{"norm_eps": 1e-05, "tie_word_embeddings": true, "init_std_o": 0.0591, "optimizer": "adam_variant", "learning_rate": 0.00169, "beta1": 0.9, "warmup_steps": 493, "max_seq_len": 512, "max_steps": 13007}
Each number is 500 + 40 x the weight over its row's rms, rounded and kept within 0 to 999. Layers, rows and columns count from 0. Numbers have three digits each. The size before them is the row's rms in percent of the matrix's.

# down: layer 10 MLP down (transposed), 512x128, rms 0.159, rows 13-47, columns 0-127
# gate: layer 10 MLP gate, 512x128, rms 0.163, rows 14-48, columns 0-127
# up: layer 10 MLP up, 512x128, rms 0.168, rows 14-48, columns 0-127
down13 107:473523489500426539574506579487487511488480500453506542419484584502455411549512481461506470486439463538470519424427562495581539522525500523443479464592464486529521492530572502524476544486465531487453490508505532469527524499552490496568497447555478495501513525466501560533540520495521454514509388477546533606524454512553537429545533569506473485444523494510467518526497522455530536495491
gate14 108:452481517456449451399469472553535487513547540549496417501531553480559509549587459444513556565470515534461490470463506509524473474541501464494522512470483505477486566466482558491462461536532461520517400435477587468588494513492482445486515465484488506472476439490603553522573496467488520549458463472533485475438530493571526449489482527477481489446465465578475467536513510499450474518485
up14 115:525541484585451514429514477587506533514555526415471482527492462524446546474450498581472531469518491476540489506520474571469505589512531524464501573500459513449488432503535446557493440548470535497507467552481543557520513452477528482514553511532505509432506460469435429532434519447458516483568480421503478411479517501478495535552498509499522524528524503562526501527531445550508404482486
down14 112:448468523484554422466451549457436496551564575468500423478467462518538477438543516541475441489501447492420454536458498515529456523497401541534484532542449493421503449499508505490493485491420543452517453542462420544438503490497466447503515528497442506504491492516490473484474404492499532492523487587450516484466482567503581496520427534513445510455538493490444485562504484487509477465506
gate15 107:462510451532499493507472485470503560576446459460488462498520449509524544520486446430561538549461506539512530502539508498531572456448529518469546554444553517556519542479515495555485470548488486511550521521537542485468504582554531562427460580499530438533502526476518548521535499585498557520621430439529524487535517429477476521501500512498505457510513525506535472520549532488518380470472
up15 104:493477519518538512473426498466533504520538532543494408583512474448498541463478482532485498488506485515496524505595471506477499427514513597470547468484531480492594586522533518502532579526456479482528484526574448555516493535477499467523477508457445504438517573528585459543461451528450595491465542530452517453515499464479496535604486488569482518559532466491489476500437521468510492514446
down15 102:499522507478474506505554538517462486527505474483461506420509467450511486512540482455441506500556518555540455464439500501465465531491489449531448507471418485463468500474554472433541468506522515396483460552510512427549428530536509513590578459531483486520499492538547493455434551440552475489491485575551504483527569533500526489408411460492459539461441486503426440506499442479554523486477
gate16 107:532467521577519579482454447473493446569543497521545539453523576497440541499496504483517478463503554484552433469546470507464403452466502465458569527511501447473536498489527505417462564482558590444476501535477541458499574509493501507508515497493502488516522518534533464568473438539489493493485458490571419484549553466545468436442474535496480531457523462537478474488533476545532468590542
up16 109:496542475463539515427499521489505536543474507456516528514545426552504465523509462533541482497496490463522546541527494535473530552490499417496478462424598561484576561491503486507455494541598540492515468481463595526522503522507517428558535443524504511452479498557526502532502522470444540565471507443521581495549499528420568448438519546527533487548476484545578485544467453442477487482541
down16 106:472496494525433462538500486508489503465523600445488497546482459470488481453564480595544498491489438503515510549484577554449523545485439504517532522481524481515508503569470575427509455487538434536565391509457510498467551547499519426497489477476503463500508566540483475538502476493487523441538577472503496537432509530448488504419450485472472553468482536473483408525513411476510447488533
gate17 101:549547544555550552503524524458517466508546530550534484500478490482450490430504461486474498487592555558526521497522536523515488474465464562473548525527489477493442486508389447462540526479496515429511531471455559450446519444475519544467522542522570522591445454578504509428504473502519496453491491564510464533446572471502492541529500530502421576526532529527479460539476521507601476485548
up17 102:493555519465517502546462518388482420532517454518505526500559512587416566443512516533462524500482483599490453555571522526444482537543490452485539502487469510425527485481505495566517513487553568540505539484519468491522502519486476535556549505440559503514526584551485548473532500524527584478458437507494527500466478441464518514496599472503512535525551471538496580569502491452477506511513
down17 101:533431455504458473537491447467533475501487459495484493451433513514605483536490482498524489496518410580448554509462466557509449495454527508466505537469427486543487509548496553499554477479518512547500423472499493453464473512588515406536549504464485500559499535610515510434511497478495467486478429504426501528516482504537544470516469401538484501545533523484515478511492505446551440515599
gate18 080:480500493502538437485525437564535454472521507498508463465550513451523565521456510468521511521550536489512527420527494441420497517475475558568459477528470547565545547443476500492461548501519525434512441595513471537463496563513488541435499548478505496516472496514508460542472418466471553501498452454494545472538489516493566489548437462567452593540498485552496499579423517469481454565541
up18 083:510432529469581557544504499480543538501502535480457472497518509556512502500564522449528472542572524457479528525451511564493519518545489473447444489490498464509492639531479511513567500476421520493505523548477479526529558439521520466500536536488541480476518549455431525467468461443423455529531552497528478477475548548535401524593464460467511526527546445454468447469522440567491521466514
down18 083:537477533533487495475569426487542475641529445499451445512504544497408579504573478466447442547526481538537500483510433516453484505476502483504455448515562473572545551487491439441455506487528518544530549542522465488485493402498458606533524530515520540516542512498517511507502529514554479533547499482494503477500544502496485426511514511597467491493532525509562515516474547499497425461526
gate19 108:481464516547465459528469518535542505589478495510503504491506487489496593508488485428510463518454524506517483489533574555465551426450523506476550586555513551514469553523475488452422441502533574580458443491511502484489514528497428422532523528566547456489415535504464478547533441533459547449577486498546482489539549416518481487479465499432486495444507512496448490500515551527462467451525
up19 112:500445509479514485487502481518516533543532448428480480510430435504526524474441497534531473534449512470463508469491539384560521456476494476492509564468544471570536446497472511525481448486511558506502409451508529433491470456486531539561549521477427479513485504434496480515583496535484472436408498477585530511468512515481549524550490544535468489452472472485524420501603494491453504478410
down19 110:470554468520493431474512494532543479418457536493528389485548480523506481450439485482448536559485531499578543504519531541558469431527462471499430523514468465492507503465415517479568488565503494525467426538470447540463537534518541536484535481522460474487472490508486529565530522505528505509497528518475515524613509482480410602562527434530518486543515556526542510550479453516533445480459
gate20 094:497472494502515488446454480502500407581554524564475494477500578532510428458582547477522463461421494497490488536522502570508511531463534485466491467513462459474526467509527531468518439525490460509474458444457498577457540526447502536448525457505580484461549533485530554502496561497483473545572499486498410468492496468452407461522473512454527518463493502449483569568495596531511420507509
up20 094:453525454455453529427503543528520580496521514433490470485505501568456561460502517501463435491491508467457499563512521473544471460533567489476463477529514528512487520535562436459521595524432481480492489540468507448531581462448465465510524515558452414441492448460505526525437501527474469504535426507476498505468587433500470484577561517526566532532490503519489453481523467544531513440581
down20 094:478539488452477428535521564516575547432535491584536504499552568463498519487432508405461583455504475503463501526453518454541485531554499473534484494560478489478553500506534528499557532414467560525584438529534503449569486477501546499539498510498476516476471507533526518516499436554537584455513491474549549526521526543475459528501449542546544465453591505487519567552533467524514476494529
gate21 102:441452434514492537472493463573487489505481571523503476472486493523441578469525556521493542493482535536453452534471508468499471480469521444487513610481498437490460471494516547475445494490470514536564452501526511450442472590547482529495503442441526498465494511490510501505572470509447469510488521525540450410447527480487467455465445455483517468507598496463507539521615532470523597520430
up21 102:474467541530460434494428455478494503593516503470514476483455488476509501450466529518438461521447531511532474559524475450562505444575479469447540505484488425525491519502486462534533501507494524531491512506581553524510531587468458473456558555503585558520534522458559498504489546525533483492477393445492445448504532464512472526452415500488509558546516426522501494507427546551519454537426
down21 104:468531585469537463453463501496527469477542517450501502513518536513453539408503569527527482581422495445506572532504434553456505477523486527576470448550450464547508507557482501550441446527493490514557496556528538585520472475492457454547539515504560550516524514475456487562541547567438438530538549493554507539535515484548522475524485478457465547489534527538465493513479560426499535500439
gate22 106:472479514521490500524582493527514553513463513530541527426520519481502481526478530537479494488562549449545468453540448473424504460463466461529455475536499470473478455482504534421486497545522489527503503464458497448490507436467498498511539360521493560520462495478416493491450526445540474440503523564457477504472516510504518421504479498526496546435418598555429557474457528468533606486496
up22 096:481500515474499433569581486595487481514432525470490486470499531527486501556516495459507522473563552494445482508469512505513437481474499469528535539510473511458423539524514557329472493474501471474487484446545456479525513458494470488514538432517542477469500458528473417524515519416560426480513521486468473521508524515483505467514430442531524539422490513577428565522470543516487513512556
down22 095:512563461494499487435433501480494498493566508487518505539473456489487521448506450475515522481448493517525563574552493484476533519463528534461468474485517508559522528451486467558539496495448510521457502553486572570512517480597515538461480624481533481507541497481522541541552491618469556530451472431518516463569507476485484575491550513467513453586544424473576457524557503496509460508473
gate23 106:446449487504593448409503464490513491561450485528534514506480519583395507516531460442513470527544591469463472428509510592542488468493549525407488509509554456496504526519483521500481511500534527429440454516415542487520546455528534527477593496509510454537485505544559544467461507493517516476548533516518514504505540487439521477460435473459477506458553413502523501548532469534491511532528
up23 106:481580473457538504532530518579521445514534494472541526533446496550521548415531445469505449593508526547447430457483555537451496507468566440490477433523545530533422440460512510477569459576551533408473486513490501555441531539528468488432525507469448538505477524545499525504449538502562436511509478487531506457489484530470466472541448562532486516499477587458496505495519457476478484472509
down23 101:476542459490507479574531480436545427472542500516520429436474494591474487511483468481441472501497493529510468484516461507525446460520444504460416488552487543502459508501460493488601411475480575457495443560429525531466454473537537570551534508508507527481436462494401542512454544521544483511509459496464503545500503494468510602453485578527502504511550512510556495493541455485444507491560
gate24 080:460478520450524490554584496501453434511481453522491502499446524528514511528536510578578547536568484558497451477508442521576449471489535441483464434531513498459548481472476477571444549516471433548506470508499489511470557511461457539428575427458500473431528545474436519533437497486477524540516420425529536454558524558470481516516492496555462484435475517532546518483489537453490482501555
up24 084:427491519385477496433508545488499462495496503490518554440510499442530537478513495524534514492519511520482540502505507462468486548518544463546532542490442444513539500536576551491530544477506404445482504532458467521490501466500478570528440470453440548463538534487595453432497515570506455511456462511495441506491476546427496486495565406524446518501459486516582503595468511431529524454495
down24 086:552555514479434517430507524499515542460509554518551528438543438508532470480468466515432482487477514542491506530531500460484528555484470507503655480463513512492470512529558564508567497513480479486446516449468532529508434524484561458551572540446460487515482558540634565493522515567416505473467535566477524491455485476464503516521484493453493499488476437549427518483503458529515497531493
gate25 099:481559415483540562513549481555493467483542567525538513490472472572526426470472498495528534436493508525472523481426451447463476466511452495519558558506552514544506567508455475462475504512468478510484462499521520503427490468505486508468463459456436507464534515503538473598510404467501448538427442508545531473455444498464455491489512553515419562459484556507466462499519563389536515511528
up25 099:495448493556466463448557454478457476476507491481585476491533545536604382547523544531490531525507500462491426559552542524497498532494533465460483474480534452484537540536571456458515518447511535478462459467416520517487493470492545504490501447499479528522543510530531527522472565544477477444447582544519501492469446580518510539479433502515450503520451489425491386426489527504504486511514
down25 104:517488552484496510470505548450480506404502498510486571551506473524499475395428438512545538496568497465524433408521554480513471470513534470515465515430516531545507505540519462361488463486538510540542559411455514512493515524517514511471455513491476507489485482521500585506528523483514507548601495488549504474506482534496562562534498421465495468560478548450527475454489437475471467446513
gate26 099:450504450452543505500558463541547534513443429528534445453514561496450516547495490553470517468482528519516486480498499548567431545542455460484524470504538545485445535544496503535421495547426531441508418470515542501528482529547582481471447553541478476460552514503535500513477461513481563487510548492481589454513581497441475463452547530452509446465530425561525543519489486587497536526533
up26 101:468482527529551561460510519425488427491528511514538454462479598557466476479434521534573502482488518513486468472469501460466477532451573491476498545511515503492572507468451468470477567424560541521395504502637540461444448498471517531544533477524478535495444516573484500546545529477493501492458460426540574511530429497498440490502480490534455525500471478523443458471470483501496466459474
down26 103:461512531445501472476451483499491525535462519537485484521559510473514475570473516557441533468478509533547472485394488519506542468471497432537456515450477522449497448506546529579465502461435488518568499471474592573431479470489534448491519545491472484496510517427475471467526461494504543421466504469434530449431525508450526618464436522485496513518469543496447450530481460535472504423431
gate27 100:503529527573538443426493475526564505617547513557490501502419478528458506419518488500498438500495563485538496546576570525472446434471531500491541530496507501542458480504450491465444590500406544488499513528532512546441545558495503456448482542488547498499513560505518519492457516449480550463426528541543508463518511486511413436519454567492457517554517466467484549532495487536506499493460
up27 100:494474479511513403504472557403532477442484540470528512493484457473462514445513444499454508521518529540530560502504548518535524477531510519504517554585549501571512548529425500551514566497483549515527486495513433502442564571468581554490498562544502507525519488525485494465476563469434480504453500412518520529499483449440398539523503468397497454488494539542457504507547502478549549452487
down27 101:487546459527532510469563544540469449524549514514535522459569477428528412481550493446467457554497519478567427474494569491488582468522487479458444575518524519589583522509508509602532477478553553456463463546513436504501497515526495548532501485546500542475492486499557498475455546500485482470501480458481572536451461535556495397453539517437520418528500478490514477495510500481457522538517
gate28 099:507498579473532437544435520481495507512481491488473493455459557453533501491499440493591496530499474512428458505464495475536410484541501552490549518510517534463579575465527528465427553491426545537469461474511450538495376415554494555525492482534530494468510471555481512495461526496592516509450499462510528511430472475511498549489444575487492478448521468457545476572514527539469514531461
up28 093:590550562411502470536488505499473511509476532506583434469485531530409490489601472534476521504439513584500533529518460480498429497511454512501540470534407544499509535525552524482482488466410432492490466525539488466482467506465497499485478452530435454481579566498517480494472527534524424538552492475504472508480525560567476427433455498510531481499528493521562540544567501553523533507483
down28 096:490540554530539487532521499561502467560571531457559512472476440495521470532554475534482505541554545534582543567512487435506547598475445488543416473453508517452457489448427472433474458475467454510473459537470507520515511514435502532486500478496524415509495516512501456508533450530508444503511518554514433495520436547516493502541559492511522534468601435561548476464521405491514508495544
gate29 111:460555505431429469501522446519478526523487582516560516499483517471522447585518465464573537500494517511580504491473542536532522458503456508539565523518417523486508481471444526471477470470527425485581531516485505531450463542497511442461514452457564444445492506467537595540456508474540443522485517471580550489486508551476432410569549512558478513493480488490485545506538525435523475489550
up29 108:454466543530566466415525464538512543540540583465535546453435463448508472503485511455470501488423532536521494503498503453514488516491494616540506504562484473557528500523555544497461487487523490528561494549498476596579538527437516466493532433528553476437531495507493477533448462524484509512499486573434520502447515570515513465453467521495489496485534500466481446521428475470588441436439
down29 110:467499478464514452414523532579474509551502500459511469489520474497448474542556539549416495486520396459508465487528501495571514522480536488477382447561509468513409593503536512530468472550487448454530507511502543549489533476518489547502464439411500531478551494483483504516503485529502524549527497519500517433480526419445529483425482496450506464488465504491408503547463426519452537466491
gate30 077:495487510529527520569509413493505480586528478500561524519439491492473475477489559515480485528506587429562500472497443428500490456412467516522453459505563487517515495542509494562479507443485479492455505499546509471586529496519496475541455512552512521594526487638507438519493466490452528455533481557501512490533464482470512469549469509530523470502514419456421476526569523472425543497445
up30 082:504476464532483510540490521461460491454418414509525492451560502525376525500458517455484478535485576510525566555493514513509467551414495527492463506560466521559528540523535553527457428497550465492489498494527513439586485520490558505450459500476490549473479478547482490573519524466564454538554553528495534491520444562518527511512503471504447483438518476425531475520502462549536558406451
down30 078:562517498404546464452474531499537562495513595501485488502535503503490484447479466499499545513489489461481443512526619482499545463516451463450562539456476457423509523431553533547560432457504539490497457416514507511510502503465539465483528444483488422524483524439540497437515527558491527478468512533492562451468480463474441569487498518382574502505487531545468493501552490476554486518485
gate31 101:546526493480435484440557457512543507539433497525480447512574498454474531449575443413499585546534509542489434486495499530489553492426453538473530489513499393527526469517503545482497549534488576441456499479419579482550539501488504479492503469454523530549489486491507458544539525519522509524463491513561463464495475537499419532553448565436511528501503566470475476487564563532475510555504
up31 104:442576541520506498500409496542503497530471513508489459473489491571514486481498500527555479468494524447529580501489504487519487461504487468489462481510520510489482529515478435525475482406477499494438430514475520477524496517488448505470485509492488520522537500442496398406509574535517526469485502527566575492494497443464530468495540479535507489456485405519665492546446503475497406598481
down31 103:491541601544496465429456583481509455480543468471460433491447466467541494493554500486488476510497551473522459501494465466452519456487479530551567487529491517488468555497515551475531493534583619448488565466463488454448532550420508488549489544463496517521470545493530502498496442534511474497403475456583507475445517472517458525565531533560500504494513521434548531497478505444540483547422
gate32 088:477534519548431482574515488471463519500447444562614518559480545502435485437518562496480523545493554550517572487527482472472473557516438428480482547534522494459456456476519495523439467467472482506537477443535565500513477499517532545518448441474479524470507431496467540494540423485533514521453436541497466526465514395474564476504453511497425538552507553523528495529461453496456500446448
up32 091:528535425508553486451542476478520425540532494504433532466538489484502475487471517480534423564490533482453486473465497462473446479503511515585507448510465560549522552555479469477506458454482435525565462511527528470521579489543489412559444521566506440550534494484490397479488456422404478509494507535525526507502490517495474525519495400531491479538503523549508473497524546465477485557597
down32 088:542537515451432547562430567506449530461471523459522535547448525459511514516468528520465530474516491474516505506570498507423541533491535515469455557438559463427492495506490568508410523545523458532453509478471527570445438494417438506462519508474454532507506453473435505490537487543509498473511523507469537562463472490523523475491452503498516494498478473490514520467448485674549464478447
gate33 103:494500516471479467478517505506478457517469512545508547433458456510511442569529537488496528521578488435459497598449534479491460449565546592496555502557494453554517557473465456428412528447521490535561532466438444498577487512480449492491543440467521443428510508508470530504467496559468547470495468548522481483464562437538450491513492486486514452490484477555504562474521534523483421494569
up33 108:502511548529448555543523505472500553442420453524533573509493471485550551532466503544486478479590529443585483551542510437485465546521454541536473554510517510514445457569454521529470472537534548451493531452511517526476513521469480527560540509497527545488588469560521503486456446446485537612544442530477542480471485480509523513542503524493441485506468431507474578549414457462513499508547
down33 110:546527535399464568483476487481522482498442446523491555456528464532495559524513613552447518515581493525501481543520514529492510509497499452480382513521531484549541475472473505483520493476425535443486478498567481580417477556472478494547495512508496523524512456463383489497578405510470511471523473496498550527475523558472531541424446504469491510479480465488450465513509517445497539469465
gate34 109:519552508562522457555486496449489477490438527532584485411568527513474425528522475471451438496530536502528462475521596537417538442444540557559541493524540509487573486485461556475496505533484521458491536466515558574473542494487492526431523491509446468442498535563570519430479558506536499449551492494559461483444532517559496507479432504479494496501509477504418553514526484543511532542488
up34 109:495506470464544597479536437472441551421468511440552464532476493510502457484390496500431478479492511506515458546519451542497475432530438535451519522532463561466428563450477463505507529507434504501452522510570529419464485495519458461531477547547532459528489479496502525510484492484473440466552521494503562540540512453467486547479450441543537495464459388568479497519529476544537452529484
down34 108:516463537473422504453470503510561506513476460557533508507530484538460505593404514442526461499466442540482432481526461469464450476427522507500539550518466488421452555516544466621510490466488489519552497485501472531489490547461549473558506414498435464484497492565522487511560458544552493515508535505563501423510478516413458534546594530520479451495555541514508540509492504523520521479471
gate35 104:493482558471504489549577494450491502524482522532586512526500504533545484622551466485528472441535528490550534462369565469522443506444459538501543478461424447464462517451556457459427534454504488497506543440544484551494511476541530474468487504475504544496514504465542523511511476484562491489501568492509557464424501542502487490530457481524512586434501460469458510524448437447539477454503
up35 115:510572531559535572536484489435490546499488497531573487544511505539512503530414450505435465496548575547542432507548497446505477494458525595482523509499548532537469504562519560496543514523532502422466512545441515519504493439432535469507535550478435515453480467547484520529418527551527491515504406468471517510505504506480530552567475497475517440520553514533436519431541482495516573547550
down35 111:429538502466459558510456483537408451475445542465506454441558512582482435513512493537545453499515468501464439524462529485591562473449516514523403524480434469539538475545561530554538494534453561493465555543477466467504464617526469462507510477496473483516549508436461482539510480498457558490481444515476526520498523545513545493588476490543510472500529476524459531467527521549438467519520
gate36 090:485478468569535523477470481605442494578485515529473469561459531478533510447464482474541518448472465507555505499417494560431456520455487488514500438508547600486504487441489466415451469522565518419506488504547562485513486532523524495416466513492385536451501484480523491539583454494478508458498521449472523468537498548578492480473487485491466566443497463527450519523487457478551492506489
up36 087:479484442533521408500530423480494483538528549576520523445481477506532509495512485578497488451450498508498492495509503578506400479519515467476483460515462555483572528543455491465481446530556493469527517460467461545455505557483485562461526440474523544514520497512414537467533580558476509516497490403518565547517563510516525399445467445512501415487520469547448562482490490511545463532494
down36 088:492531504480485508553538483566466464506557478501507562476509475569547510468532544494539500518543452575570435522525522432460564519534506547524362490431442517502543481494504454576528537422410503480521495468451532435508474508489516464494486411483511545531587444533479523468480503510542518485507543482566529429538471526531554530465521462492489515503430507482490418470529515506517484498454
gate37 111:492531455517474475531598426570467545603464557537493476503518498479489532524583489480486484448521531416471508446475533463509515544546513531511550482497501484583478512456547560480448519433510534492497484465513541546499488437501469510432505496486497488469499519575519484408509457505527516542462503509510574487478450551520468465474478581455428515529611457501527485478434478565520439483486
up37 106:549511478502509469530443520444467535512496492464607539466563530510472505539578493534473472467540503585567469505483445465484534506482513513541510527470494534494514478513527543516506530484562511500399472471452434484573449456502455420541445406494519500461546424521493489496511484430477462493487491478482453467491529470526409504517449568544463536467567519539490524419453440499431525547488
down37 108:522533540560461625493457465436500505558498518536552472547464508507501545449548529510530519541488517490472482388489527486451538484446512475540514527441440557537476531536541537419590545469577497545474475465442517446531505450568485494438492529492540486522537507522422514505498465502483462461492521523477438462488464552516554475517516473468469492436556447544526547525498508531456580459502
gate38 100:525491545499512516466547502517407444558515506512570443481557568472506524516501512466475511483533561487528487484462492553460523482443553437577541453480490556546562466537518485451469445493490537505506493482528440448500487470638478424443473503533434486592468484508540473447491444481537489445500516515542522492405514547485507492512400528529543526491546552534495547465467502528461490486498
up38 103:552446446391456483496487473476426460522485533532483470467466459460522540545531511460517529457478495481550470522477542528492516523545510515491497463482537547507420483521558510465505464530469470399438491556502499470471588470433542457516572526455441508531569461445564467519491549411526492524485500488571551441510526530550508426507469493494492497536426427455545499495450521526568514496496
down38 105:454417525464482481460499522540461498552482520497511512548543543413508574464468518512537517478487408527486525515449537562554541535505515527569477524522520464467506484501519571443501473396536498531529548540487501474509488591549493502586558476535582533484464437501517586421523497547480504440526536504480491410490484506525512510515507480463478555449486511451479516516541424478506549424520
gate39 107:479467504559549475499514475550503466544539485536506482464436555495446549500499508448501523429478526459427473431477534551453570505425461473462545499489487509512602592542553527546458474522515492520500439492555566548411532470475572481441543585509455471436513496503522514568471460501498432505525515501511504469556520538493508503496419458504518492524515436555462475584501492505525450484490
up39 106:489448545446478413603553512491464496473465496578494424470406539493438497549476495532486516473511470497475484456507446447446459565499502558518529488531499524478489507543429545534526548381519471521518483493487508539472497505480518548464531488483409479502518493505513498508517467475539486501525551509478521499520540455519517456561558454502598527461501467572480505444442419447474452430466
down39 105:411449525435480550454535447485485511538530435560472479534547504466431507506470499471495461448423522442507498538505551493461535556512456489567514455493518512544521520483536463539436514501497548509496450541489461506561576487462504530475465537453452491447546500555481549472509512541523502545401528407483440430469490546479538487500446486523617510527539547512471532493482469560450445492527
gate40 107:532543532509471531492513538524484578510487484517439469487542507516524481490527492541556523532529502535512475504517548497545555412472490534470560512495465566453571527520475496503454525528476513493536508509519604515546544522472489520437494590389551499608504455553457505537465419518449563520580475492526543534581546508538509532485438477506456457471491549572456513499529485483565484543470
up40 111:599550515452494524474439463517479483505517580538501557511454491523449536481544537457530598489458495556435554540493411488439542467490517549512525460480476444523545478440542512543553442432470459448497518520478449554492485576498542575495497503475555504477519483512443547441551518510551514494473488507542423497490489464427542470492493455528594476521503469502497489469509514408474494466516
down40 109:469526410518536573503566447481455558416483470524523532528502513525558560437530478500528512503501526511447511495491536497463510485407452576461482483512490498546529516495470499499542559478482449513474572527557519473486475460560508554487583517459497471545471466500547502535517537573578518497527467526566463463559491486493526497410569560505446529558483518523477480477544498440615518494471
gate41 113:507459506533515448523480541455429526555512501498545509499443505488513612483523399468517543483491566506484562538491494463526522433445479584518587535544510496477562563453488578479508548515513475512516476574531497430526470533586501473386539564499497439476507504501504489548477452409538475425518517504520515497441529495540449515498505563510512468458479508544469496532480539521515517465488
up41 114:490600414555446453506467452467492531461504463526531480515488482451505468467500525517467507533567494497515478496464451445471482469513485610500485529537505488528614426448526513493508456435516538521487546476538488482485496527537461542486427461601484477486496501571409511523491460451544552495564497461466503546535561467488522515551444549474466460584565495454467474455490497499511457478461
down41 113:614547402542612518429558450503499501527571514501463515557483517400511476465509475435538550499492488512560429480521483488464495466432501509500446513537561465529553530534530503511522534506560483490466510573580482479528497413492549546477504448513509461455439539528521472529498541487492511498529516482492512450514493496518481475462515521484369503466458528448482495454542512468507506539523
gate42 101:573484545525494491485463464528479533522495511503503445525498492549478531551526467504506507456492545556498450549469498508539535505546535511439531543471462526472474496552509521493536563537442593447513514514461526552517527476484539574426546541433542520524534559424586534486484523494423526519462521502577508493418567506467460464516405482504501532461521541637506566486540533536519496491481
up42 101:546557437528517455495529510497424576481481508462585504480526502453479582444501557501523480561563488485523521445509496472449494481536470525574510521502538403503472559550469486499482405465543532516544462469572524561457477451476492505453443533512563472502566456520475461471447500527558481553465415485539550537588464531549480514487521499469479463525553479487506519488473440473512507455554
down42 104:430555508462469524522521548610408557470562539427494491493556447487512509503492544529534466548546489539495543520432505503529533482488499449477512522543443492528541522538477548462501554538465533504477504491482518444555532478567572499488465531542563525534490530514466465505471420445457393531542523482523462514490512448484486535416501502448455569470445518503527426549500517459486520576509
gate43 103:438511456561525490515495584525554545538492428574503502538506624505506503502493468503511532494496530500498442527496517523472519419480524512428533483510484528567491493509518478508448465489503516504518591595534509541498557533504495489384512486544416458478530568450446444503455544523474543515572515477515465437523506509483533503494474473428505515492509390488455472518546448524550495482545
up43 097:453559508453553505491456475520508498470438503493501507556436465535476530487447459498485548420456530570461511511449451529586509456499471582526481514537507545566496563469519506531461478548500538532422499481493521482472563513565506544471516520431566497445525529523590478515458510555494545493465496503483540501561506436518489531549452535500445418511497530500552429505575586423480471500508
down43 096:502504502503450498480497490485470530470507515435495426451482470466554493526493541508506574550559449454522519485528518470465446484489539467426496524472551482472598507534482480457510435487508533478438501405486487595554482483487448458551516555491464457549468501534475470474469471454485452617555496542554442566403472566516551487482499487461474518474507401460519494531499474462443500528490
gate44 092:447526427464485523516500476473517497529524434472561530438473465451462435452514517517541486514576547535481507437528522533485484454484536530472527466494482459447513527523421481481499477440459523539573545419544509454510524495578554476519496532495459468513497492478474536426489449512491470513422523491445440492432457540506506484545559464556399550536493473481511538586409500426462516499532
up44 089:458488490477544429444526486459487497484520458493466505530460484476502479536540495450507539555527461463508556539536465426441403539542502426512469504478451568536491468533507462507483469519537491492534504526515520493401563518542466490506494525543483440521487542439457461404586534531504556478470496533532608542469536533524529452471461459478514418433498562537549506497524534531542425461470
down44 086:474479575451512520481471531513508511430520569483559516543468459545436446491539432530431514515540562503515516449474475560496539484486566472361600473548523493539481521459534476508544401463519481477438525491507485539565495545460545479551479492497518521471455486464486469527470492540494572492489531419495464456473477472481499478518483559461488574562512494517463520433438489474441489508516
gate45 082:478499559487523473520581478437470499544486512477482529502430516530449446530429535465567565438509492504453439586499417460435440440503529459504546533457536444460492515498569505480470466526435533561540549475474493458513534467485501549510498475453509486468528497440479518552573508489513531502515567525497473561459480458510443432529510537545538395496529470517492463478475445551452441500472
up45 085:499559546510541517393511614489528563526423569577523455472479478521510513488460539537535456430490444531492490515482524430447487474471536524509554517465544496509532407512474532521490565456511479487484529453469490503548472504453531504483505451405484495528564482509504586518466508522547550587553501546554524486564468490532441484544461499527528485542449496539459528530519517500422477522496
down45 084:495554560543538549514580502457517487566435423498440461511499539461447520501536522431533480475487446516538468517483423468483487489492468490578427522504506547573432404541526519556429486483484459482532465527480451535456484505484567509470539442476534482536544515505434526505535532477567462527479467499486527494455547475511440486528509488603547416472482497469492471510482417523478463465463
gate46 099:460469406443545539433511544443500518516524457440442463438465488486433523540553511467496537461520539493552506481518490511516548388508498411507506564488543491507481524453453526515468494560484472425415517582465512483502488524520454432434509575528489490513530564547494486517472555485470527530512489535504542418559496510537541510557517426438545545490484475497497553545519446528471492507484
up46 097:525490466488593545488539496447457477532592512496531454468455507460564515415457477501551463470422479503463482472497515517492445490478509463532521495507552455479437404404485479470460425532571486457509473464481564442453478495557435504449502458519487487501538526454453573537520571438501478544415464556465509492479465551480501457497472495516500543450465475461530482493478474452537523465455
down46 099:496566472483482563448482626456469444467453472541465495471576495467468511480485521522456511503492533461475466492459533504427471517416476454520365607502480495497535450534465466504457503547452571550523454536522500497470442533510522532482496574452509476467453521471481470477468561502497458542530501423498473448473466547468489484513518520554514528458518513500458500506477434572458527450464
gate47 105:515494515542508543449436545502524503522501540584516523536524510515489555550500429397602520484519512498422536505592509463552450524494512551475530559495492517558506522458434507418472510587479476467545483453429550496533450494518465500544554471476542457538494508484547500419536530526582492504536465497544513537522541610518503507531542532526505507508485533530467557513529564496467537472524
up47 101:473552422504428506518487509451520469454426491497575509476515491504478476407453449548536465573555495450553478505539583433469489494499499458535556432542459492467495458574508388536531488412541503456529440515475524470471534508458493529457465520475483509526520437521492498512518519527474564413520524534514511504495496435497459563574458482476540509511590514498542517531476504535474463496542
down47 100:495504495550458524542485500509508563538450555531513547519472514444519489477464537454538504442596499492479597520512497532508499504480482528492533529490516471530505505495476515539471549509500474482592491480503382470535566436550513581504549497484511434461486495541472505527567467571596417554470536452520526408518545501500468530543564472536447549570512448478518443473527429485500492526499
gate48 093:516469514524553498472555514559536540550470423556471508440438494477433487507482452436471526508506533454476547516448549505528457461392507476486520469522499490507568475567471479493419505427449556512571539485487473473435552428550475472489543472514475474499464530412461556504554538484461546449492563493501484566464520572462499511397476508509454494477475494495470481524537465543501464551513
up48 093:554451524482518473454505498480514472526457503423510559508460511548477497487524483434525561579518476478571490466539557502496432439507483480471467485476578538473522462477535447486499413512461530419502502559504505462551618534579521466484564518506520443457447495517475480486461520506505541446529571547517519566556500528467485475537465467527525485540472483444472472418431464478522532427544